{"n_layer": 15, "n_head": 5, "norm_eps": 1e-07, "rope_base": 244000.0, "rope_fraction": 1.0, "attn_scale": 0.187, "init": "uniform", "init_std_down": 0.00312, "lr_mult_o": 3.0, "lr_head": 0.00515, "warmup_steps": 0, "batch_tokens": 65536, "seq_len": 512, "train_tokens": 366100000, "steps": 5587}
Each number is 128 + 24 x the weight over its row's rms, rounded and kept within 0 to 255. Layers, rows and columns count from 0. Numbers have three digits each. The size before them is the row's rms in percent of the matrix's.

# layer 8 MLP up, 1280x320, rms 0.0746, rows 843-942, columns 0-63
090:145134155135140129147137090127138111093144105102160187111172109095168131149103179104136116146133129117151127108132100150138131069134114125132102160147125064087113122136082111118130163095102097
109:137088113105174099121144126108173162152125138148125110122102157129110183143124100091088143124117118125142104147177133161128154119145106118153121106139106121156115159165101134134106127167146123
094:115113115146101114120137158180159106124134132131124131133125115138136130111160137107142129145161156128080082076109112122106148108149142116163142166143152119114129156114157134148109123152147115
094:150154140134116110094093137131156127109104081118102102159140137121143106129173151143133101124122155152138136076110093164141119121111181133145158145125146124122113141099079160114156151135077159
098:086133169124148143102157132136131128096116091160091157162085142115092127097132123105133123117100119109099102110113163163076135136140146168130096123134124139138112134125124109112096133097099142
094:138087152144128125069128091124098157123109166139159109145121162101084154116078162157105095154138158136109098129122109074125126092077130137157128158093122130111109160154171136130103132123181143
096:087115128139080139126140124112139089101145091103118135092097144126136143087105137126133134105136105129142137102148139145162189131119147067135149120130169147139129142141106153155113143151119169
097:162124132099122153104104096089140129136122120130161155118136107176100097139117170116159141079145090165160130126140164105131128096130142129094124108157106117088120134136122128149109124109163131
087:127085100123174153145098112115132129133096137113155145115150141130120146134115116103150103135147127130147131105136122098093096109119093106161147186139128140125102153124109175159098147115113149
092:140129197159124140168100153119119130155146113160110116156106066099139055118119140151138151093153151130127134143092132044133099134146120068129116142149129132066171162144102125100114131136113131
097:095139145126110117104127115118102140149119143112104120099116128105128137104103090128154142118123099122128105156153134128113098102079126157136125105109067098113109128106098117125174091142129168
108:135165147108070106147140143152135117140112119108120102175104125093185175146178112126176123135131125101137137095175159126141167161127116148131156162136109121090089116136129112116110113149121123
077:153129129146123114142089108102139174178125164131157100104163118118158081105135190120150152102125159116082127088131156141163119147170096108123099136110108113098122161163118138131152135088107107
100:154116088136133136137140118155097133126173128120112150142137125150138155134157084157158176100162127169146194132104120182136082143145110109170080135102151165153105152161129119136108143118123135
089:192126103125144108125084152125099119178130120106115149167126141096111150142154104082156148129117116104109149158124114131184126092125139127193107124148156114112121091109130130088155149126174122
097:133148156110165119131151125142108164126124125147157124160140107122118143154153153121165105107111113099130112118129154141123186117088113204086154136129164143140167117141134141116143124083119135
108:147147109106110142100125111129134136132150137132122126128183119101110153145118113114126111095103108087124147139097131102124118100142109095135147166105152127132157146088146115106159120136146119
109:094138129095127121129134155148115149133139161126157136109153161120138114109138154135092124109141117117154112156141149117137175136123143125113102140128140099151113146141123133129156144116131132
077:172148120152131066093136140085097136144149107138136104139119101140143147130122150097116108138113108095135148142127143124166143122093122146127133118130112142104133118133146143131138117130133118
090:099119130121163081149141097144152163129117147124146139110130160163123151136116152120093101116131158110105140100155121139146118126139136156107139137114130151119105132105128111132139138160100163
100:171152144157125074165102096109117098077139116134157135093141099129129111127125129088156107106123147120127152133152127106134119146098095114143113137082094167148127069115151107091098164107125114
086:130118138115117145122152109116147112123132139104125128077123170136092100123086122167151149094103131136140149105147133145157154179128164057134138116118155155109098103134111122119140123163094118
078:091125099186131146087171064153134168143139084111146142086171132111115132106147151104110124161122151140142134121105119145141121092143097103157116126147114122122121145139142092151125149121141144
103:119109150069122077135107106093151120117105137121119155118125154139150116192123122124120099098141133096139110091117141167129121151111143119143131131131120057117114096123115134079154134096113165
086:111158148092168135124139150141060140095120136119148136153074098130087113144130106101116103092114112156154109116114136135086140119158161112094138120126105110131107103129147132146106121118115157
115:112098145156125111165136172124126100149072138101127125158104134099116156086087111103146125162146132141123187079139148151117156172121140142137177097122142158107075155115101088150113141108138106
102:116149127136120176174110144099170133087115123138171114111131115116108091113113119122142160129127152134116136130132058125124126091132151098160128105139130109093129085150109117128120126100161142
095:110172115121122141095133164123127156119161140116117121123145126160097179130114128125131128098141112093176145125118101147115169132183122148150128115119131109097124193103139144162127115104155113
109:167125147120109076142169124122106137131136117138146122123127120140153109112098117094121114106123140135091074115137158143117125162152134141128110092140125152137144151066102122109124118106134145
114:116136150139113167120122093128087160156131113109106106107114142136147158154112098098134127132126078152089112136102135157102135097116126103102092145169184073148122122149145146126100159094151165
101:136075145139076162129081142150136137131114132118110076092102078096118131124110158190115123129126127145109141113148161079158106115095128164104123119145080114141111119124121181179119132092114140
087:160127074140136150103099134127141140132128174179146131121173087128085128164131057113150104120124127103131150140179136143141133092094141145149157137171144115118102130136111132084088160130093148
103:106117164149129137127141161112107101098113146140098096070155134119145107158116118171137126137157117136117133094119124102148105130135075117143153103137109122103115111122095153107089152109108113
091:133102131118167127099151131115117122110103108159156134145109158121175116157117186135165144128113114118122110125112166162126141099116148103123153119119148135191177124107165087144107119096108107
096:129105140126137136126117091136155156143143151102120134154083141106121124119125103131135111133126153124156156126141148114108139137164145077074100138149108103138141178128100126147152138118136127
093:122140116146108175119129190139131129100168127110132140114120113114120161128069146101171118139105125155130176074132134121173122154107166124118126124108092166116154138115119101101139116125136115
100:130102106123125138095117129126137160120155194109106153135123154115127123118113115125124113108133098108098109148105138097144145130130137101101133114071133151170116100121128114144142147098129131
099:100130158130151153106133125138140157162124149118133127095138174094146158100096121123128134142134095144114134165147119091149132127120132120128200118145119096154127139137156150114149176130123175
113:111131115158150175085138104122096166115099149153089148101141179101106132164117153123138152153179127090131104124141132135125116134085148144181129138154164132150116109118094165158118136139112137
092:143117109120113120081131145121086130161165116130149153106154148104120191141142148115126135133103155095120145126134113105112153096119138177138138098093142111114130143113116172139143163130117103
095:094149147139177145103107129110138150136084144123099142150155111130083148152145104130091123169109089151085130154125163136147171127128121139152133141098138132126138127148087146125142169129147145
091:148131105124092128136126108170121138177132101113128113119120151143130131133150102118098133137135112112115121130137194158094122151095123141139128146149136110155119132133156150111126063150087097
087:142164098113145095104125152122133102131106136135130135121155074113139147136151141182101124102139123148120147110088135080154096160105122103122123145156148144147096077141139120123108120085122135
109:098118111111114130090126086115052114150160139109133131096150113147089162117124109139110134156129090118176128109136145122122133126129112144116161096110114129127152173154114132084149158142104113
051:103110162125133083178105135126130149136164102104103074115081085120158159100085170144140113130115127091136121101102159126107074136091069166097139078124138129103097137158128086113122111139124110
094:136116165143097103150167106174149148160076052137135117131137111105085049131156164133103119134124153113138132136123125132145152129195156101113123133152126161107145107160078122165121161131095104
105:099167131169172116092129121116170112153146122134150083139155118117143115120151118155116107103144088157132163112105132142143125127150102129115117129148157122163160116115120113154138124104133121
107:112131105100115135117107140132145110110146162128086097120108103106132128148129119073125121120134162125150138122124167145144112122130103124130138099145125146131158150120097114136109142133159150
104:127118130110159085145106118131086179133186143149164147094186154072156140150140130129122145110109096171071107094163129100127110153131141136153130126141126138171143115131126157165122140095111122
102:123114119130140119135101171167135162094173139098147108128123104149110104113123098105121108127163140131129155137122159114080121149101116115148178202134136110169103126146127166156102120115074098
098:165119167120140115085143156081103151159117081148097159108128083124118146156140138179108096113167144148127124090171173159110153158095140145128130143128117119109154153140122115168145137143099129
120:120098119128153169147103102129127098125110141118153139153105099123135130130129182162119136137145159120131090114099161119098118148140110071135141153146134130120107137167106131121130122113127122
084:167092144128165104082113138169129121101127144152114117119130094141119102133119115154168124128136140112107150094167107124159107117115149137143119154076136126142122126088081141117100122133134105
102:110118097136114143093126158121096114122137078128117118104103134113154108111175118102115117127099112132122134165095157106186117100110120143134147130124190135098146107113160106106157132135138109
115:128117115091098147125115127172116126113133122118107126166147137123147116150123179112156139136125141116121164104149123142155116115076165135148107117152131152082178150169106114119128098118094140
095:137109088128078132151079075147151095139105153091154140126152087132126122127076132126169170109169141118136130094165139104151131094140150123125118163124167134107127144114114143056114106107154110
106:122109129161084161118128103126155117128131124126138121130094090109130113126092132134127102130078110157147072140119135107112151171169102140121097161158099139126127092179144147129160130155130135
106:060153156119145109156122135116117144130186149125145114158112122106133070101156102078120137103122093124136133102125143125098132145149110094157091133105133123122113150148181174137168136137100135
114:178103143150124112097065145139160134156144102104153120118110165180125151117099133123107111149079121148156161126163086099178127089166152101112131161139150163111151127099120118068131124125083135
099:112134114182119138111135095109137158129114123138110143125117093155119139123128089101125122137133129146098141115134131107095123161146086117112128128116114120157090115065104159139117126112119129
095:163147129151117100136111087098123118106118124157095125140114117123099099148119148121072140182115120143152124144143123095160088101153088147149140131145162142123142119117141098145120105095083138
096:080089105103171147092089125102104106192137084149160110135092158110148125150110163140109137110122086131125145144133140139100114139146158172170153095080147136125173126120130166162138165107139124
095:104132165122142143122106152136131080182136124118158143139084133113094124103094133170140123177156110100118136095138130162148124159109115158181155195121143155125122125183115106109120137100090093
084:115086129155149109067074140118145134138137118116130120146143153117104133156103145110112147106110096135169116110126093104143104170116097130107114072143088150101136120073119148114147129160128074
107:094123125121129149126174145128119115133152164158110170144152127104131123137081131157140102138139138143151122141143107107123150066145086142079118132143131114140097158097130173127156089121177098
106:119171101105122100126160139125117148119121116127093118084132115133124169118087151142161151136139123139132134110160157102122144121129130157113110099088141137131127122116123120144144095111107143
099:118132116145111134085161123065112170139141152096129147136074125103164140094117103131131121123148110155135124096142147080119149133134128114142120117095123144110175135097059115123133158156152143
099:145151158067121137103130111117112152125102102086175141086123101113129126128138142177145115113117142170154137133085193131134096144118133158129132135128140109136130108160128115120087158109142170
093:157096123137114092135141156121102136137125091113160110140144132165160109175106100109175077127127072127172081124169152111123094119113117119102078157129098126106111097131140166099136116114073152
111:125134152096147120165147093175088120109145142098108075150114161142194115138099160128161131096167133144116170124136142140092093078150153123171132122123095087125111080138150150126091129115113141
095:146117128143113111142133137131140153084145134124133132109149151153112115110091128125148124152175227124117121163128175092117097187142177126136174125166112086106103113139110132146156153092112115
099:146137108119083141112150119151135097123118126094148157150134133153110116132086140152146151100106104135114117080158064118144119102124128089134163145095133127161102118125118141096133155095138094
117:160102122107106115110153127131100117122110172167161166174081123159122124140085119127103136144157124131156124165140107130128130134150127146148133147155139152152111104117092141094138138122155130
106:125134124155117132122111121110123092100123067110134163119129164141154108153139111144139132110078106141176173149116120137131123162110094136159168133104132151127127124078130131094075146119110119
093:156138166126132176141136151117154184143120134116074109172084147115117114155122100149131110128151080098160133116129145117131166100163156132130137126141082165121138135132099126141123109154149174
107:150143128091141124135112135129112132153143090136115109121188112100144157149127158141153168097109086130166178124090102138118159123153136126085139096144138141093168120136136145154167156086135140
107:109110115134148112135110109110126126114138129128155109108108133159149131126129131109119086122127140110131184122062139122136114118113159125160122122106149111163159105096150128136148117110117111
103:092129169146144125115198113134120118124142146128142133145172145130110128127103140088148103126109112137145126135128108101142092164151088122110137119148113141118127147094142145172136136169130095
095:090114114176073153089139098141114107130144117125092110119133065129156112150135139158164116095145128111104155127123140180145127113161124101123141173108131141088105166092146134144129179144116126
094:149145105114178122162154081127126138154112126148129127125079152098140154102122122113152095130141127117141125130141155111128124122142119157127098108115146167117137119103110140146073104106123136
101:064119158173074131138134147126130128162108152165144129120080128181163164110113088129158085095136184142130110110149115126101118113149116135109128136179086141091109098101138133112144152086105121
108:129161119130196095136129127112106150164138124123110083094129079137099132158112080079141142132127129115109085120129131126145096146111118135133119127156092140101122104143115191148148106163109152
104:087093146168108106160135162115111118070121142065113132085102103142136112093174104156113153123097123154139110128165123134120109145101165120144152140079176158128146166115103135078166072109139138
084:092147121118122180129120140121142154138147125135110140167120141113112102138134147154104108091148102123125140126117116148168114106124150079160099182129187095166097114139175143135110110112116134
108:127088128073129121151088118140149094112079113136085092130156091155134143142138147163123119140126128148077134096151120128085137152145133154124148126115122180119121109152068158148088104146120122
086:112150137090116108154082118119111122167138132149122136165093120154121138134177091130138105122114103143162113137116105156118114128125117122119121123093119178128143109144101122131132147131122127
098:107127109087122145126130089112164124135130133173147157133113124109147103136163160125115127106111098133133116144180151106117125140118143178114135116135124111118112096163112097146094116114137124
102:135143137111142110165111133094115150133145114125121095103099145122111141131082152110148118143123116087137173140093119151085126073103106139150148114139150141100154157108105149135129123109179070
110:123126134153103144173113062108100157113127144075132129113140105130083102133144098114131108139129146125121160105133109127153177113136115074139129170128106120098106116089098100102092109118136110
108:103131163122133114128085141131125166116143143128124159117130129173131130091128130076167094154168152159108124088108124108099067159137106113135130168152119097115137118104130137119090096125109128
095:089142133130136081136153131142129148112159093158120151152131129097130142163125162109103116150133129124136127130100120118133135140111136167137087145119143093153103146133119126118136138165125130
107:106094161122132116147150136129113104133119114118112130162128114129138164135115181134137116123095121151141096098158096100188135143131148150138123157107151145123170129129128113130103131104153115
107:087148140082133166103124176087116089141160140106137165150162125120103102139150115163160136150154120083107150141144131112128121184142129133144119118112157107146184127148142135138088137103121144
096:134174142120095151089112145142141102119117138125133153134154071114104098093123103125142135090168140126096143175134145110115101151158161130110125120151158141145152113105125159115150141122124105
101:103080090088154135113117155127145173142104110162142158152155195119124163143142142153099092116151074138123163102107158104135097150118068149142114163131140126132114152163089124157146150163079116
092:104150142105104113140144149098119121124113112075084124132145123139112090087151154121125129132133100148128148144152135089143142115157123090101131114149125135170132149142104131128117100118112118
086:116194139103074171128145157126138094138123127118107099110140117142147164144129081138111167165149111142126081129134153115108170149109148160088156148183108123148071131133083115123143120099116121
106:115140124122102103151125129145140125129131156079126144139190134125102097157074083117120095135113132138141111109116127111117142152120119138135142115155141135131187149141175116145107183143128153
107:106135163133136151134155130143094167144116154104104116156169132145152144118148116110159169144142149138146137162064103135164092112119104116133128110125167157102162138167115145159115165129111094
066:140084112123123145133118121142139061138146097119105117114164125122149140120147154118137115162106121063137136120137113148158138124140142175138141122093139143149111101115084123111104176117136151